python train.py --n_head=2 --head_dim=64 --d_mlp=320 --norm="layernorm" --norm_place="pre" --bias="all" --tie_embeddings=true --lr_head=0.00673 --warmup_steps=200 --schedule="wsd" --batch_tokens=[16384, 32768, 49152] --seq_len=256 --doc_mask=true --steps=4725
Each number is 500 + 25 x the weight over its row's rms, rounded and kept within 0 to 999. Layers, rows and columns count from 0. Numbers have three digits each. The size before them is the row's rms in percent of the matrix's.

# down: layer 5 MLP down (transposed), 320x128, rms 0.196, rows 78-112, columns 0-127
# gate: layer 5 MLP gate, 320x128, rms 0.287, rows 79-113, columns 0-127
# up: layer 5 MLP up, 320x128, rms 0.261, rows 79-113, columns 0-127
down78 102:500471510518466524508478507496504455501542515448482503525550521486507484504497541492493556515456513504515496502486533524500518522515494534437541511484488481477485537496502493498529536525530501545472485491524490491509502487409528518548542500506537447532522467514462518484536486497513506499512480528493465520505524520513507512495504486502497516507557521517496514484471471520500493517468
gate79 104:524550493514457482489481453495549496507522491516470519476479530474482500527492524487491537522487508486515537461502502494516496498541465465463480484542519484442502509509536500495514498522484489497469477494519485489525502477533510462503477469523517501500506536540501523479475533498465477465537483481504483535536536458492521508511509552523450512519468472463523501472493525504505454450472
up79 100:481507471483519511502493518494514487507525500516508511499505471485529512481500487548533471496489481515464468529503469557461541486513511514524530466492507510525524511487493502528483499484503505493532463513444491528515495494533475489467508515485477522452539529508455506496510506494573516510490538537510486502484536454506552511500457504432461503472429474520521505522499504516490517482471
down79 088:497523495478536453489481479485488501497520486556530492505504529481496525507508538460509516471487461478489495471489514479537521540518524494472477509488498502491487493542532502515464525477540527518491495497550471542515517491519547485521511465475507467463510519480463507497486530516478513522502459521492455481472509566504518548458547474548522491515523489501478518453522509487520500465522
gate80 094:471479520564502512498447498492474507477579500496538520494492527467486490459484478479512508477553504510510452501545512510493495506532497526440496503528501487533494506493508494485495544498522491538512491470466476529500507478526507524509515499468490478519520488505469531487533519486474550481509458536492490513473508502494478502511490543509487494518512502505464482540502458547561539521513
up80 100:489511520528478492493474491473488458457513541528528537473518536496456559489509542528512507519501486503488471514515510512480511465518502512472524543514495472498481474496516482496531497523562507533471471445526469473500498509554528518539454473503490515528541503518474494561536467489521520492511480533495490511507495505473485518523484481555518489505500511486490470545475512510517503508461
down80 103:467515512507513480516462501499487497523472504492474495534467498550464464535533494523467481520462483494467494494515508445484450505487530507507490501489528517544468541510522529478481465508564532519471536497521520507459455471495437525506479501522503518461527481521470486455506500512507517502545503515517496519517505534504516473466482510470488485462539483516487497468533480479484488476475
gate81 103:478502530508494474490489506539470528492461502523504476505560476467514464467445502471516531446523530416464529475525546486494484481483499518515508524509544535489476501510507469502469465496472512487526515535485521485513502487509446467459527500518524536487483506495494486484473507512507503512523496503460501482507517492471467489495483484524540505453484511547516525478494493538512532489487
up81 095:489510514520482481514459499478530514502500494547530513472538533431502497444509535504447488526507503479519474511525456504513505476536506481471464521493518488524521506551515515524527485492506496529488472498498475498498532493459526539496467517503465506495529467516510512452492506518475491517478484512491502524516483503505503498465520521499479504436471531510473566537488489447499544467526
down81 104:491540509492520483546487543467509525550485485478505528544493510510509491534538506470456484462521541550504502473478491494490471544554513480548535487496486503524473539497469523549507441516471508528493504496460505550499497486503483474496484536486524515525492489480472536533519482531517454508503515485482464481503528524527479465521497474494496505502537506467491501517481523526478507486516
gate82 102:501503514477500469499493475512522516513511485479494494455490510533470510505504461514504473498476468495504499506515497482469564499548501518497496475500471532496493513435525466521504514524549482478515399537462495507453473483499498565480545496536504484527494464480504493513503462492506528491523475497485514486482526501507469503510473476471524496472474548521487552479499482493513502495467
up82 095:478455532511462502518500464489503479530519548496546534462494515484514488502485484511510513510522485538499513498497496526477498506421472494535534512532497495496529508552524525515481460474462511545535501472523470486496509487501490447511545495471531497482519516503463535547484553494489459517532492527491528516535527500483503508495494513520523498494468490464512496505480465478516504551465
down82 091:497490491487497515489491481505489460486478472529490468486492539541514507513514546512496490480520535475524460445497502492531485550516481527478503473483481468495483516498530475535465493481493486468508518540496511502456479545530479514496481517522552482491508488499502459522505493530482487483466483495471493504471463537487473479547495549432530509522466554530525522502497490507470473474545
gate83 111:510486475513485494492499506468522533499511497505485505467514533513510491586550499469507505517520483517528540527500473494479489506532431511523508524505515548476502514477463513523526458497518483483441552498491513477510474484486498494513492427488505464477510501528506505512537472474496531505506508490487502463508474517450522518474493465463525503500530502502495524519494539439513522486534
up83 102:458526533477477567468510538493515476480521497493489510508485498497492484519517501497538509458490533432499511477514498476515490456473529509471490527484528498507503512495523513473523484531465540499478489504527511523458486478474490481490493526532491516500504552445508489513489542538495486516501470561521482513490519529546527449535507500498508453490491559514521508525504497524463487467505
down83 107:475472521540494481514547517529495516494519476492488536470508503521469482527491471476486531493528496513521486553474505468520474518512476471483504478517517499477486498521542495518524502531511545541486512508504516486480486492518546480523451522501540424538504528477478504506469520480531488476498457491531434499522518515511530509481525516549495476544502478479486530500533493538516481492544
gate84 101:491472502538521507506451489513457505551534465496490514472501486476527539509504475492456520492485504461526495533504501466544528489493491483527472478477536470519514504484517519524505522491524474464501484560475496469535497497508496450483514492502519515503523502484478497512508533477496486517522498472546472469481546553483486482519453458501498440552457506542489495489501507538527517500494
up84 101:493515508479529465501487518511500490502489518489473546447497507503497489497522482572554514519471474492479531528479475486497514515510509447511530435488495460467521479487515493507503491465535504472512467502483510490514482490498481495551495505464543476490477495468515463527501514526516494496500517500497460458487501449480562544500477429471477542518514504483491490507541529504492509498505
down84 109:482514536487548530530504537478476515517530473497528462461500490503510515503525492471496492486520530525463480469500523438435484484496514518484526465514516517508484521481468502518487471558486504517453480537502473473486495483486509509515471496488502487495498491438477520481473482521490509548486544485502503473495525446507463468481503547490520524455557502489472497487535480479504519494493
gate85 098:482494546472496475461516523485466502463499495514501531494529536450468488497487496519509522513521426528499501471496528512550522470504486506539493509526493477485483504527520525511503557541509460477533484504513488516464518484533507500502502513462510503496517516520517512429498527487510544487472459499478522490483534492518500490497462517520521508501450503455488540532477494527533496544462
up85 098:488486473496522496471461482532472506507512518471498488518516483554551503495517526521482534482479552490490484529485522510487520521506511515532494476494542475469499520470509513466522452484528453489513500540486464532514490490494566504458519497480514508517461495494494514524510517464477527533505452545494470488532473472455504514472523492519506539464477468531480495495497533458534488523465
down85 091:467501539543531513479495529520515495523487486521497487487489537504493516525494484487500508489526537468531504527536466525552498495508501468493535477497468483493433526482475498461528467506506457502531506470491504476512457492477490515562515475508539473520519503499505511476527488492495474466491504530488552542470506490519447492506487496528541534495505487472474525479473476550482551537490
gate86 107:513502490502517468519530500526492517497500494520476491503539455504438488469471500461519465473556512508485484535516527530463510547477501507463520487472482477489505506501475490473505497488506509502523512510526508456483489526495536467500522509483503435534502492522516522535503510514499501518439494565510513521501447459490467499462491488486504503518511489523526569515537516550471483478497
up86 099:484463490496483540490475506490494490523520553519489506480500491479549487534515489482482505506484507447479481496497449494467553491469496496544514518470503530482513524502504512454495487494484504486505493479494499563515470534504444484526499503510516440528522534489464495482470532528528533467540527495518491545476497508470508491529504440476530496460471540521511533480528522472486503493502
down86 097:486522465521510497519531465512520509533517545566501531488529485461465489520485502496520476472516541462503495533505480485509481509497530513479506475526486478491439519503510450443562479462491479485519508522500466485485509454500518492557522526511484484481520520509489498517506448462511490501475516514499511460488505453524486500510492486454513524502473466489453511502487484487505541513536
gate87 086:532500504490520501449503547514503470505486495460493494518562501511513532507496540491523502438493462444487483510490522494449511492552519509505485531457506499511503520480497508493505466484475475516504486502513539484512525494484516493489493481474495539546498461555491521481501546474515482494480480540504523488499484457480552505463477500493545496542526504468562518489512500516470512528474
up87 088:514435505486505542433508505507501532534521492497473509508476497490475510556492531522466479493533476474461484527499451459508506481511487514462475500464518466489483560496547505509496506519504435532506522492503515472513495510544518502549486497466497470525548516498486499513509505521526521530516500521518478474508511532485488489505507478487525527493554515480501438472502496513486495536499
down87 095:484496503473474522505486447501532483491559495531511463459531493508539508493476515454481483458478511507511537499510497500489519519489543527515452571460542485524524549469522492486517465540482524531509474538498551510533510493510496519479479484510519505529494468497504520492541534514526505547478506508525494515533489526504503510492537503513464473511499505490489533524503444500501512471474
gate88 116:492511504491510507481518462522543536504542480499490542499506486539505485550512533519510478510516512530473496432527450493490521484473497502488540456507535512506507487509512551517454511468485479522501543531527536477499492510524461510522452481496500535465512479527453538496508546488483491453514474487468501498544533471496493501512490501470502520548528478507505509537494459476512487519513
up88 106:514476513539506514488446528500543476528501489522507487485500466491469470503533523470526469525449497481497515523484514436502480461562501522501513481474519525534482501484503484492529493489522514513527460503476487472446498497513476516506494454479500501503493448536530479465533477480496483489532463527493465494495496487497532477498564491448504491524471493511531513516530524496443514505508
down88 098:475526519480527519484492481541499478545459461483507513485497498488579517532464528511497525503529515485464487504511526491506478523474504508497494456503469461468448538489529478508515543492483468497490549498491499536542486481529473487511480510474498472482481549517480519499490495509461521490507519510555541509499524484494545522468527514520514523535514491503491526486508519543515556530509
gate89 096:475488514475520468506533528511539483543536506530484540527497551534572503506512503485510488482479475456467499520472519528514450476499524482503463494543496457560468513517463489511456498532461536497461492522523526537500483495508538496497509513492512530535527453480490510515514499515476532498497490502529489454492521513487475473500520496443487497504486520505512520493474511459495522499502
up89 099:453517503472515460467528505489481502472527491508500467523499524482476478509500476530511506482510507385482550540529488509516524501503528485445468499510520510490530503537480533486526521521450511494507506497485511514506487488500516473525492497482460523490464558480477475456559508482523501492512516499535526530533520477549500516514516476504515500484475494530515511516519496506479514469483
down89 100:485477519521514472495520518507521450506448507494468514489516506489444481527477487499486517513499473490520474519490462540510513537463498469466525517529542481486488534501566517465508498538502516528468475505514489547527450478463441520522522515484464447511484493487429516510525471488497513483497465509499478507485520530520492532476523498475505498526524474508482484484482483460495488511481
gate90 093:510471454516507509508446448497497480482488546524521495464503519528497497506483556453542512459511505490458516499478466497484480436483505502507529508492510504468477505509512532521524507476520496532469509497526453506541490487532483526510521488465465457486513499526518460494476573471508504523496499509537492513475507476499532472492513507551512490522493517503492518428492501505476493513523
up90 103:509465472455596473495497504539482510493484549493456503487502503514504492483513496501498458436510519491514437511475465462504516521494531478484500499483539504514474480461489485517493483499508487471494496486498494538470489504513512524496539555518497461531481498517538512525538513510513481541493538524511494504502497484523505456509492463514510488528459503513539478486501493439469527502498
down90 102:490521487461500482472459511475488499473455483484552462507496525527516458463489473470486528515518477459484462537485498531547492488492541537520533538544498504506510488515532513475487493499481517480547520517532521488467479515498528478533518526476477505494445521513515473514531499542488494467464510497493504476486461492502447539526511477473487519488485494489523522551502511530481535488527
gate91 097:441516477483532471466518495541469546496510493491521507473521508494510494541511508494439525511514557510524475469498533522487527485509537494477521496498477497492482531518509470471494473517533524501503489488459484488485456480539534523499501500474519481527532531528494505463524497470525503503552483562472490503470461470446490488512495489484513472478455516541537521521498478511509500484465
up91 104:484531508495495506492494486528500531536474521544473510537522521486500499504489504505490500478467468502517497531467493512513486505518514491524500526519531544503466521449518515486522445521457528487477505498522500486500492515515485459507511446468496524519448489535507502479492555474517474509450496468479512511522474518424500538530539497524483522537495517446524489508477469501513470507442
down91 101:522490525541458520518517469511549491493479513490466451520514473494501476459485486474509530503534477478460504517507544519448497495499470514525475498500494520499487520537540496527424509491463534523460503527480460512509492476476530494484517522497461511514461529475521508489530488455491452493544498510500535537487465510516477509488500525507471507515478505524487501525515513557539485497478
gate92 092:449483470542482495484497518503512485523516503523485527497493539524509515534527510488448471506532531471509507561459506498510483506502482505542481453511476475517527456474460482545488495522501516433537484541490505474506509518519507454526479500518493502506492506507456481498512513504501513483522499494496506500512447467495484473488469463474550513491530485530501533474549558493463487495487
up92 103:461570464503500520474518485503494518505493453506522506505476522532482499500516530491564488534513508487502465448468471486518467508501506470506506484504487546507511515491443506522487493545489432521555479481485486516503483545480483518519488486506494518488493521482486505465497490476469523496478506485490500481495466444477532543479544449497559516501486495543509503492499499493514482526478
down92 109:520539480456497526490464497443518496457521505511530484503513477462514500485482520504503450515497474527468484506471496515515481509520541536484565492488428482522500482493557491496502527546482490520515511520456535495484530487510536536532491527475469537516472503524507503468490486496457506459488514462487518479488550478475482506526470506502484520505482507511490504507487479550513531506470
gate93 099:474470527552505510529480488567516505484525494502487501490505530521495504514503479543511490502504538529567507484453518532499477499495507480499543483512526465526554499492522513451520504487488491481450514443514514529468470527543477480485489474488505436484518478501479493504513491542463509471514480491505489474484503487479473509510485484481448505492521513519494489478522521511578495499502
up93 089:495528504502487485475514511531494490523523474517455487462493506522488470545517509546490460493531463494520531491487495475461542511495500461476532467528481462503534501479487532494507473483477475503519483522499485528510543488573512502522501504532497483476486510479487508508518481452467509505473528539458483466510519506453507484500475459485503483537542505494503468547532546530543486477528
down93 101:491475483472540491475477504522485523470512559528459451483468500491514475528492515483549528490515527514497439516538494512506505520473527512468518472507513497561497482490517531479488494479507481533474469498553508537474514464510517499454478529507509445517478531460515500529559495506496483478511483511503480563473487528492480528505481518498479542522522474492500524524504519495511480515484
gate94 089:522427487507529511496493515494495526469505523558503535522506507504517500456488510497495512490503498463521491474532522502498472504484478500508538480512510497521508519539501483489495465512485549552500491454483460523475460498455486479429511544487507473484526467515526508535466521481509489448505478508519471509473498521477524522509499520515499485472437531473529529518532500553483506491520
up94 091:521466510526453514478512434505518470514541498516494525451470527488500499510480488480512483509460470513484481477541469528467478528500483523493506496490521488488514484494514467492448453521514548531497476506552493511466537472506500500502498480490488532482515522558526497514488539542468495505516508451511509535510514494530524507477521575519463497499498464510490505481504482461504539473507
down94 084:527496495530494444516471524514471536506455493473459458523484491507506471514475562498515525499468491487452505535471504474487488455466488528476495490480459531526492490519530469456510515476450480486470480521494510459507479479499516500553486504536506527460480508492497490483519483481514481499489496483509545447505477472499480478552517427509509512494489499537524514508473511508516485516497
gate95 100:560500466462496458507486547507519501472491490517497500520485510484501510501500512468491485496472511463519515492453478505496491480477492480503485500518486505501492501507513507533501499486508476507510439475484470488568493473487520513487492508546517517501508456493540467508502494503482552509495480516501507530472501472558471526566533482448522490486471560538512539450524489453512475472520
up95 099:483518488492462474518520470488532480494544470506488494532498485499498538512470476532529494484488481531515480530503511536507514495483460500535511531467540505530538501509512482481515413482537511496485468499487548487462504508520454465518502484481466483532523478456462523503441504511453494524501455510495542491489467516531468507504508514529521502513541523532479516493520508508545506515492
down95 097:491529502503482568498497476500514486536472523528519477498501516540492486536494528467505481522463475459508481515465484513474527477493466465479497506517492521502493493480481512444532486512510540503497482496523442493472474504488499529466491491490529437514530511505515540502493520485480497486479457514504463472506513484449517441431516454554478480481500516489509473503487474485504529477497
gate96 091:474502470491501486512511428515499552521489509468474478499505478501472526482551513514451507512525501494550480434470433519516491496486463536509500513515497476504541539473520549486515491500516537491501523519505483492498480509534529450485478564529493516522506505502522478461480509479517495504493508526522489500475539507507481492535458524517459467502467466518511493523507500508478518475496
up96 097:472508506520499507519462474503497518555517531499492529473472452481484503470528522503472455489504497489502478473492518520519493459523523481481516503532494441508544522496531557484508489526501497478469493513526489483474493463469534483494505475539512478548502478517488478471496490533428521511480502535522493537505494460511531480528523464474521487506525451475536487492490514555467524488510
down96 087:512525504521499439525493490488503499485521476500489494469517502543496531509478477468523541525516485491521488508494488476473490513506507522465492487512523492500514473448462497525500520539487462459498499473545534490516499510477489526508534537447485512497466486489454496530503518464534502510482488486499499505424548474515447479518500487554498502469449555511466534500476502495518507508459
gate97 095:500464529509521480491514502483508516468440470497453527482544512527499502486474507537584501502498475508502488491491506489499462518510460501479516447510533519483484482506465504544481512489508514528496530521470467466521509508456505454460501526532503455506517499518487449527483531547476479513505458513442490525476470435458522517486508515495499494500512505518522513501499503493505497524500
up97 091:501549452511502497502488512530440530511455500476450511461517500505486504513503497526475557453493493505505494508441497486496499506505512481524545536491518508487506492481486463457475470508479499511485509501542500523500507532532544511477488516484505501538536463504521457521480486483476481512507490475460496520480522519449476509515503475502502519471521483523448497564498547466539511523480
down97 098:506488535492508526525511448471478507509534524480491486560521465481480538500507526476490503517514478517494493487495503457534492493510451527501564540506494481493523501500502496542497513495475501506481465500521479524482459467498495515451511481524465495498479491440507494531479539539452487540502495494482544548502480513477503476467496441528514522449459495472520486512505540507487523501500
gate98 107:519495496504486506509477477511556475480499501498495480466470540460479510508519547474527526520474510490519470501488498509468456525510520524509485496512514489472542468515527488514531514508521433495458529494484498488522490497502493500480519525499568495510443464531490526486520521488510500461512477527494519479502473511517435509498483507519488511472490480538475471452453486555472545492539
up98 113:525526527505528476474534463560489472500495482512519505509508490489507517494509482463514465520479518497461511434476482485512495483471476469476511448468490493507521507480455505460502475491512477532467500492507541445497472503530515522531476504502533498490477458504534463515545489581542492482482505506559497484488460505493488497528504487481509508537525497467500511534493485508528530501517
down98 106:451532488513536494530551478554507465473515541496482492417503471499498492507529535505494473519472498470497483457486456502462496513500546511490476526458511520470501492466545541470507515522525503498448537528523515497509510473477497524511521474500521454490493493498503509500471527472488505535490509528486512518526499524552505486473502515503502511471510441517527484451505488507494503489488
gate99 099:508534542492509490517528529488505519518482499514468478491560445501488505513502486520506473484512483547538528475496476451510486499473485460542515479508516487505497471487489522521443518453478524514533546493515506479528540525514551501511521468486502532489474492503554504513504499493477490527521524504500463476467433511497498478536513502507495530523556499495525505500550518498505454497529
up99 097:493519479484484501513485519525497489515521534548556450490460498462520526434534494484497532481501511460515508510514483474502527484511511480503467456526501519489506489510481476492520463530525507458483480514458537474483508488503455465497521527515467528472525526495528462500498526540475471505477496467536496515506472469487495533527438487502510536479528510509543528491511489461544523501489
down99 101:439482451469468502500506491471521490528481499503448503522525494506483470525478525482517511544480482448469444516474512516539483482493492487501560482516547495492520501478494488524497466529490496483506512486499485488534513519511508510481480469532520468514528496498526474525517458528526502492462498462542525506512509451507498474482547475484502506459509537516476491555518473476510545519470
gate100 090:468498471508512501474490534535494518489509479478511513508477487510492461486535485537476538461488501521519455491517504492473486462518508523493512485450531464504549499482489490564519476521514513503512551540493487546480520536490493516493523512483502487524503505554473464486480482530492494467521485468499505516500486503542499507521516517514488507533479456560557519541526525535521488442493
up100 102:496521501523533497508469497504461493517455437544512500470479507508476489498476491476501484480479500489496468498504478504437506495481523508497476489476512481532493505460519561501517521453504521489501470476516535528503523485500509550487558501539486479509474511555495473473546500527470544476472522516464501515475476492537509513486498536469538461512544487538555505530499498504492499487503
down100 102:490495542511484440493503506485538495512497508497518452474484505546512586482478482493499485512458549546464526494509488486485535499482512513507484526509462489503479482492456524503480476495521516489518492497547506523462447508485486505500494480525506499451496486467483471479500525530512483509467548511531496517511505517486544457529514503489488491478475532498468478460490510460502555476537
gate101 105:542504461472482512500491496484504487471481535494501484509537468532486511533521477500490493452499516525504460470513490472506525464527500499514486494447536525507474526516514535511470453522446485517505472563506514534486485549467539508515522463478485454489510473511499462515481485509493564478519486475489510546518486493444512504463494517497542508513514485519513494517535534520478482490521
up101 103:520489497499494511458500488519508508528499481501523544501528492491466527490503523495497461498520502507539533514508519543492490478445471434540440523443466472468523541520493494493484492491522484493525491495526509468476514466524525504487466492507490507501494518529516524493445468482506485504470461537474497477518503484493464451495501510470566487510531523501492522486504534508523437473491
down101 102:484494499522484524506518508541525509518528506452533530502470504496493484465510478495464537487505454542517494494482543498534492491504523518492485460481494532559478472511544470512478507528505490484483524509465533499537511501521524494472514486507505483500472484536546515436496507462466515513504494501479466582510441497491501491520487486498560482480508472486476520552496493469500500514522
gate102 089:432554499460513549460531500537511513496460509495496495504508537472524487490507486464534505471479523478493498499491534449495538505501483499572571465524536539500458499485523501488512513520498511496498482527525498531540464492510494501505456465479523525491490516527533549489471500487501498456482498504500484474491506492534495478478513490499506507465508478540488492519511474497522518539476
up102 106:482513459526522503462538506512534506513532497504514502532492503513544461490468449525487466500523524549503517492529522496502497516479432473560505489483518509481537489510492467484512504497457464469496523500500500558504485469499488514482505496488448502507559457476490479495445526481513512475508504459484528457502514547500523501469495520529495477497484511512489503459511507498557494473514
down102 098:459512517535512501484532450472493532497518450477487505502484465492492534497497496530491530531435546487515459517545462531494456531522520551507453494515488532496495488497543527486513505503506437512477503485493487498478482474469476510487514467523539497496536518478457495499512484495524480489522546488524500505468531511528517481539532493508504519500459517496517458521516493487516468535475
gate103 102:501491510533503534520455512529485489474524498488492514458459545516519541536483464493474536464529508468481512503511471510521524508492512468493521484511487515547488470457510474488493441496442469505496506496470447480520501497507489531494512512509515510500533484492516508521475512511527535486533529548526465507480512474525472471488478538445471474493479447460497492520459493473504496534491
up103 107:533496501522514541477456570508499528467456526459490487497502525519511495468506516526546500464515521484486520484508506534415476505489520462508520478487525506488480479519508521439535499443492480491500511504514452509497485482518529481521453501541481504517510504502532508504518482544501501509488488481490471562487518487503520519485493481535502508501474526497440515501517542490478477492488
down103 102:493465507525550515500472506552503544500448514551546578516496499492530482513519509496482513495502523498511530479517521502483500481500485484488488463492467549544456499498530526499524490534467476512468526492428478482507506466513493479522499499490490475497499509540513533482473492477516458498545495533514519455495537504494507504478532551502503528530495480528515500497467486474498475476498
gate104 104:507499522514518478521485524514468519526486513521500480510524495501493544546519518540445521494506477464520454506509484454482516532511469494509509490526518492486488537536458502493517503521506491512511510558490500469511476511482495497492573493566520514482504491507531433502521466499465513517499471439561543517458497505510497534509519476494514495459490512528492535524521494493527507513514
up104 102:490509478498498524501541483483460466535469527507501514539479533542509494505446515497501533504471537449494539508475580473522554488517472502479501527522495520468477542513542466498477515505519487510480525509451494497463517503516516483472489548511506526487519492511500516458565491495503510466485480509510517526556479452511490508470494476476497480502513499470502516525506467501522517497490
down104 100:506484531532488502509481513532505545475476504488529504462541502503452476499527496528468514496502530508497497462459463479476486486487483437480459468505560488523490483538483503507520489507499510497477471486455459485535507535507487497481507497490495520474475506504514523471499505526535475498542463490459486502506582498502474447501548502480515524508491469519484472539496494514481523448502
gate105 093:504499514496465488447532467497502528458486514499513519491515454458469501518502492494520548461475502482504508536494529516509570535547505498491520504552556439507485517506461496491513482503490493475546494497487490482503511492519551505537512494464500491477464494476492480538479489503518554479486497523519479496510505490464464526495498512484496521456519529481509526537450500542503528501524
up105 102:484536480512471474504538547503480503516488505520498509470483535487512497494544532495479452503507547538469500457469493475463518501496520471537489525488506506500500548522518523462511509502500503490505438519485519480520500523491482519487498507481504493442526464548446509486517522480496518447480507509480489523456508467548490490475476521555496487525492474463536471526508496468477478489461
down105 100:484438519481523507549478521519514537525425481502478512493526477485510542458497519493502509483503474463472538480513526482524503503493517498570492521444514536472468518454551523513519478464519509510482478514497511523546509499551474471490500536476501485455464495499492539460501510503489517478516504505458490481502501480489486534506495512528506509481511495523500506521461514491475473475478
gate106 095:460487492529507533472480533492555480484520524496471519490520493515482533507524517506475521489456495502522482513524513497481482478536521453490520475481493503485492523532498487502505540510536502553477550527490488518503476475507467476486447479500546514492465477484500534467503445507497525543474444522511500486492477518504491481477557505511552473491503543518495518489543544470529494482523
up106 090:498493516522483475507483457527536534477499504530494497499517526483429482497519511515525506475513533535515505482507482495485471536510544473479468480525513496515420541484494512491513532494516510478500484499473476520460505488459507497501496522505513516530521471518511509520476512500452493440493467530510463454523508487462458488520474500484472489463515510485491495488533494553492567455508
down106 103:524501489476531495535492527527504512506479446490481483467525541512524511518500474517524461526518506500482527461522509527504495501490476489530469483480554507503526489513504461537465494494522491422539493506474541513464530556476515457482527458516478528487485514519498510527515498537509522512489503521494522510447517495515500497495495463427499523507491519513537476517489493523442510486517
gate107 102:514510526536501493478460527491524465522501479520449458483484482475483502545541483469496469497476492489500484527544465498513550504503498526455507541510530572453517486493528472490471527496478526473486495520516481527504558499539494503509509508497487460489485504486533450490500477470505531470506505481519503534490459515513516502501468565507483505509526519508476499481503455510525494474464
up107 103:499468477492484517502487462552457460511505518487498519493535532505476527510508511458510445510513429472522486483484530543488502512472530503515500509508547559487489495483527480509515478488480479501512530526535485531556513499494510479483480521505529475507507511505486472523535438501466497496506473457495496499493492518527466464475533480464461481519500491501479493500474515510491430466489
down107 105:497505503510486499503508472503439450495473516499490504454520501469515499542499494498522455523532519480483528498473467478487533502464437517480489497471529495525496492520515505486501550496516478459486485505476484542494522527486497524498524495528511488550513524546489555525476483540468467504469482509444513508471497476540492507523516460467513510448498501495495524507575490499486486483514
gate108 090:484492511526489513503556482568481484537487511550512507516499465504535505503515507456515506488507486529487552438486501528487448462502506516459458524490501511486474494460477504541484527483527528535476505545499472526511480477502485447514515494487502501468503513472488513482521478484541501521484523521477495534531440526475507526511495501492509475518480466544442501505489483507517495490519
up108 094:548496530492523493467501519552427514470509494468504470481501500450508473558510521485509494491471475510535518494494484450479452495507515440484484513500470548480509522489510544501526478489514505515494521530507488510491455502542473515519472476527494517500544478503546461503527503483520512480566529518538477516476485533522516496485493489475502489497488488492470499500464476485519511482534
down108 099:525488459521480445533540490519502485519498511490506545489509496538450484529514437524513485483509502494483522513516481493512571514528533530465523488524490525493518500516489460462522513479487506503458518488535494476505503490512529470510533489471478488440492531535527492476481509495492450520536467513481509506513483505445531488508526486501453492506534495523439484524505534474478501500487
gate109 099:467537516511504533509505534543547467532470485499502522471471499533485514487514496501479502514493497485528529467484495509515467481529510548487502458550515492541492500514489470490472474543482491500461471516532526535488478523479498496511529472507485516515446509544462479490520521487484491509534483495493462526488485461516514437499490518542534506459450510511484531489485501520477557530473
up109 094:516501492529483511521488482468442476493418531491469547466540475480527516482490568517495513506515484493495519513526510509536468496549492487526512476494481473523485515522528527502487480474532552533501528491489512549476493470517480506504491505517555499518474477476486457454489515489520533499484514539519506484507519523470465492544508527475491521513494504527486471494530490528496490524532
down109 105:522520473545513522536531512497543492482491526473503502540510531471477517512483505497501468483482475519500476490477521509516486462498528554463517480511482528522533523526508470470494446502473502483526527496493494491476551510532557515544493531519511482505485478500468514472488481459513496526512528512505520476502488448491480462512494534511497551479496498469551505492534466483430473491520
gate110 115:473504501536490498525567493495491472488526525507522511500522485496500499492470453531527480469511516490482452489469579491510472507533439590494501508528491519525508491531499527493496465445499504511476496482508516490499519506511539526523511496501476488522494474522499506512495516519484525422467468494499525462481512511468498511525491495508477521500539526489509543523480510484510526471482
up110 105:508516498490494499508527464544459466550496523523496466500492507430536525502511469513469523553534512519508500479507467532464511503495516449505511438499540516523515494537488493505489499455515523508473515537488518495473519502492475509479490546491532513519495520493555502514510482530507464506527519480486457513467528496517440499495525503525465514486465521459480486493498512455462494485506
down110 114:502494499516480523500515528538458513527496483486480552492489481497513529472514478522499538530518490472477517474461509508469497488529476513492468478505520503523492450471502535510505514499513525555528476505460432514530512478512467482485479522521508457481448547450531470508478508518519474473510491517486526528478537451506513516531534538540477469540483503513488483511483497494452497500514
gate111 102:500504489498471482510561464534491461508465476502528494524503521532528489545496538488510501482528526472500473535485497505462510508530443554486518484448517498494484500481524543514484498471473472531514500476504534522546496491491501483506522478534543494508503536514510470561465518518534498529491528533511504547510490473520521513540451504495534468479512521468489503511518499515475507471463
up111 095:559492471476511475533525505478502462502494492487510532580500502455524506515498499498504505496490501487563497519527492499529508515527504496490551494470503520502519477465489481484489528503486497524467472491521545517497470521488458508536461483430525500481513487558467516507516500482471480502497497493548487470501486459479539467556476503492522494490531482493562489493496487478503507527483
down111 105:507532510540471459511487489499485471495487524502537508489536484478511530524514514533538512506466509472523495507456450489478518514496499520461512492463510487501505503514516522481523523487478475478514495476464508478534578467521486526476500513519540474552513533504466473519505495571506473461530493522513497560488496454481509501542499513521487481512515518469501471463472513456515490477485
gate112 092:534484538506456491509464457524490471443472515503544531481507465514503502464495469494482533511519545479511497493512526492527571490518494505478494498510528496495476499471461458515495506457510491536493483482500482509515517505522507465511496501490464539540479507496515462542463481495515494525505475472562507438508473518471532503509553505535544470527499515495471503466510499505509479495500
up112 095:507502478479494470494499481475534509496504507469538553473499526503518526458500479492523532525491529497485533489501561507482477550502546488497473532482490529492515497505459489520512474481485516512503515482492460530498549515484523521496528521501480438477537516526483556500528553524469484555508508456525496514523484509518481515506501507536487516513503510446492530554475511477523507514455
down112 097:497498531518534532506487487494444532449464528488499482494527506476535491511504519468472475487502499485486510498525476507498539525547517517472463457484500463478501467510504495461484531481494495479473474447539481498506497505496490471505489490472474478533476530522512519501513501531531542505521482488509420517492493531482530508479513508520557492530509469506523461550536466495479518546488
gate113 107:513502473507547504477546491547505531491545502496548472510474461508466501531557516493523554493509459504509537456526520539499472513550541510502506491497492496500496514479481502483502488513519514531500474532534458507492467467536479508484517499546502488538497493493536496517487496493488486478518457472408490494512473467495491507534489481505530462486481466496513505495472477499504472509507
up113 107:468535485517509468492503491512525460534500515462490509501511497482515508468488478482446489523503508531478511491507543525497422500490549536503541473525506517480537491491533499507510480522510452509499474496473490499499483507487507453540519481504468556517533517481483546520460499488542460520521485530498503502528525480513507504497426495505465539485480502553495518488517511481509492501449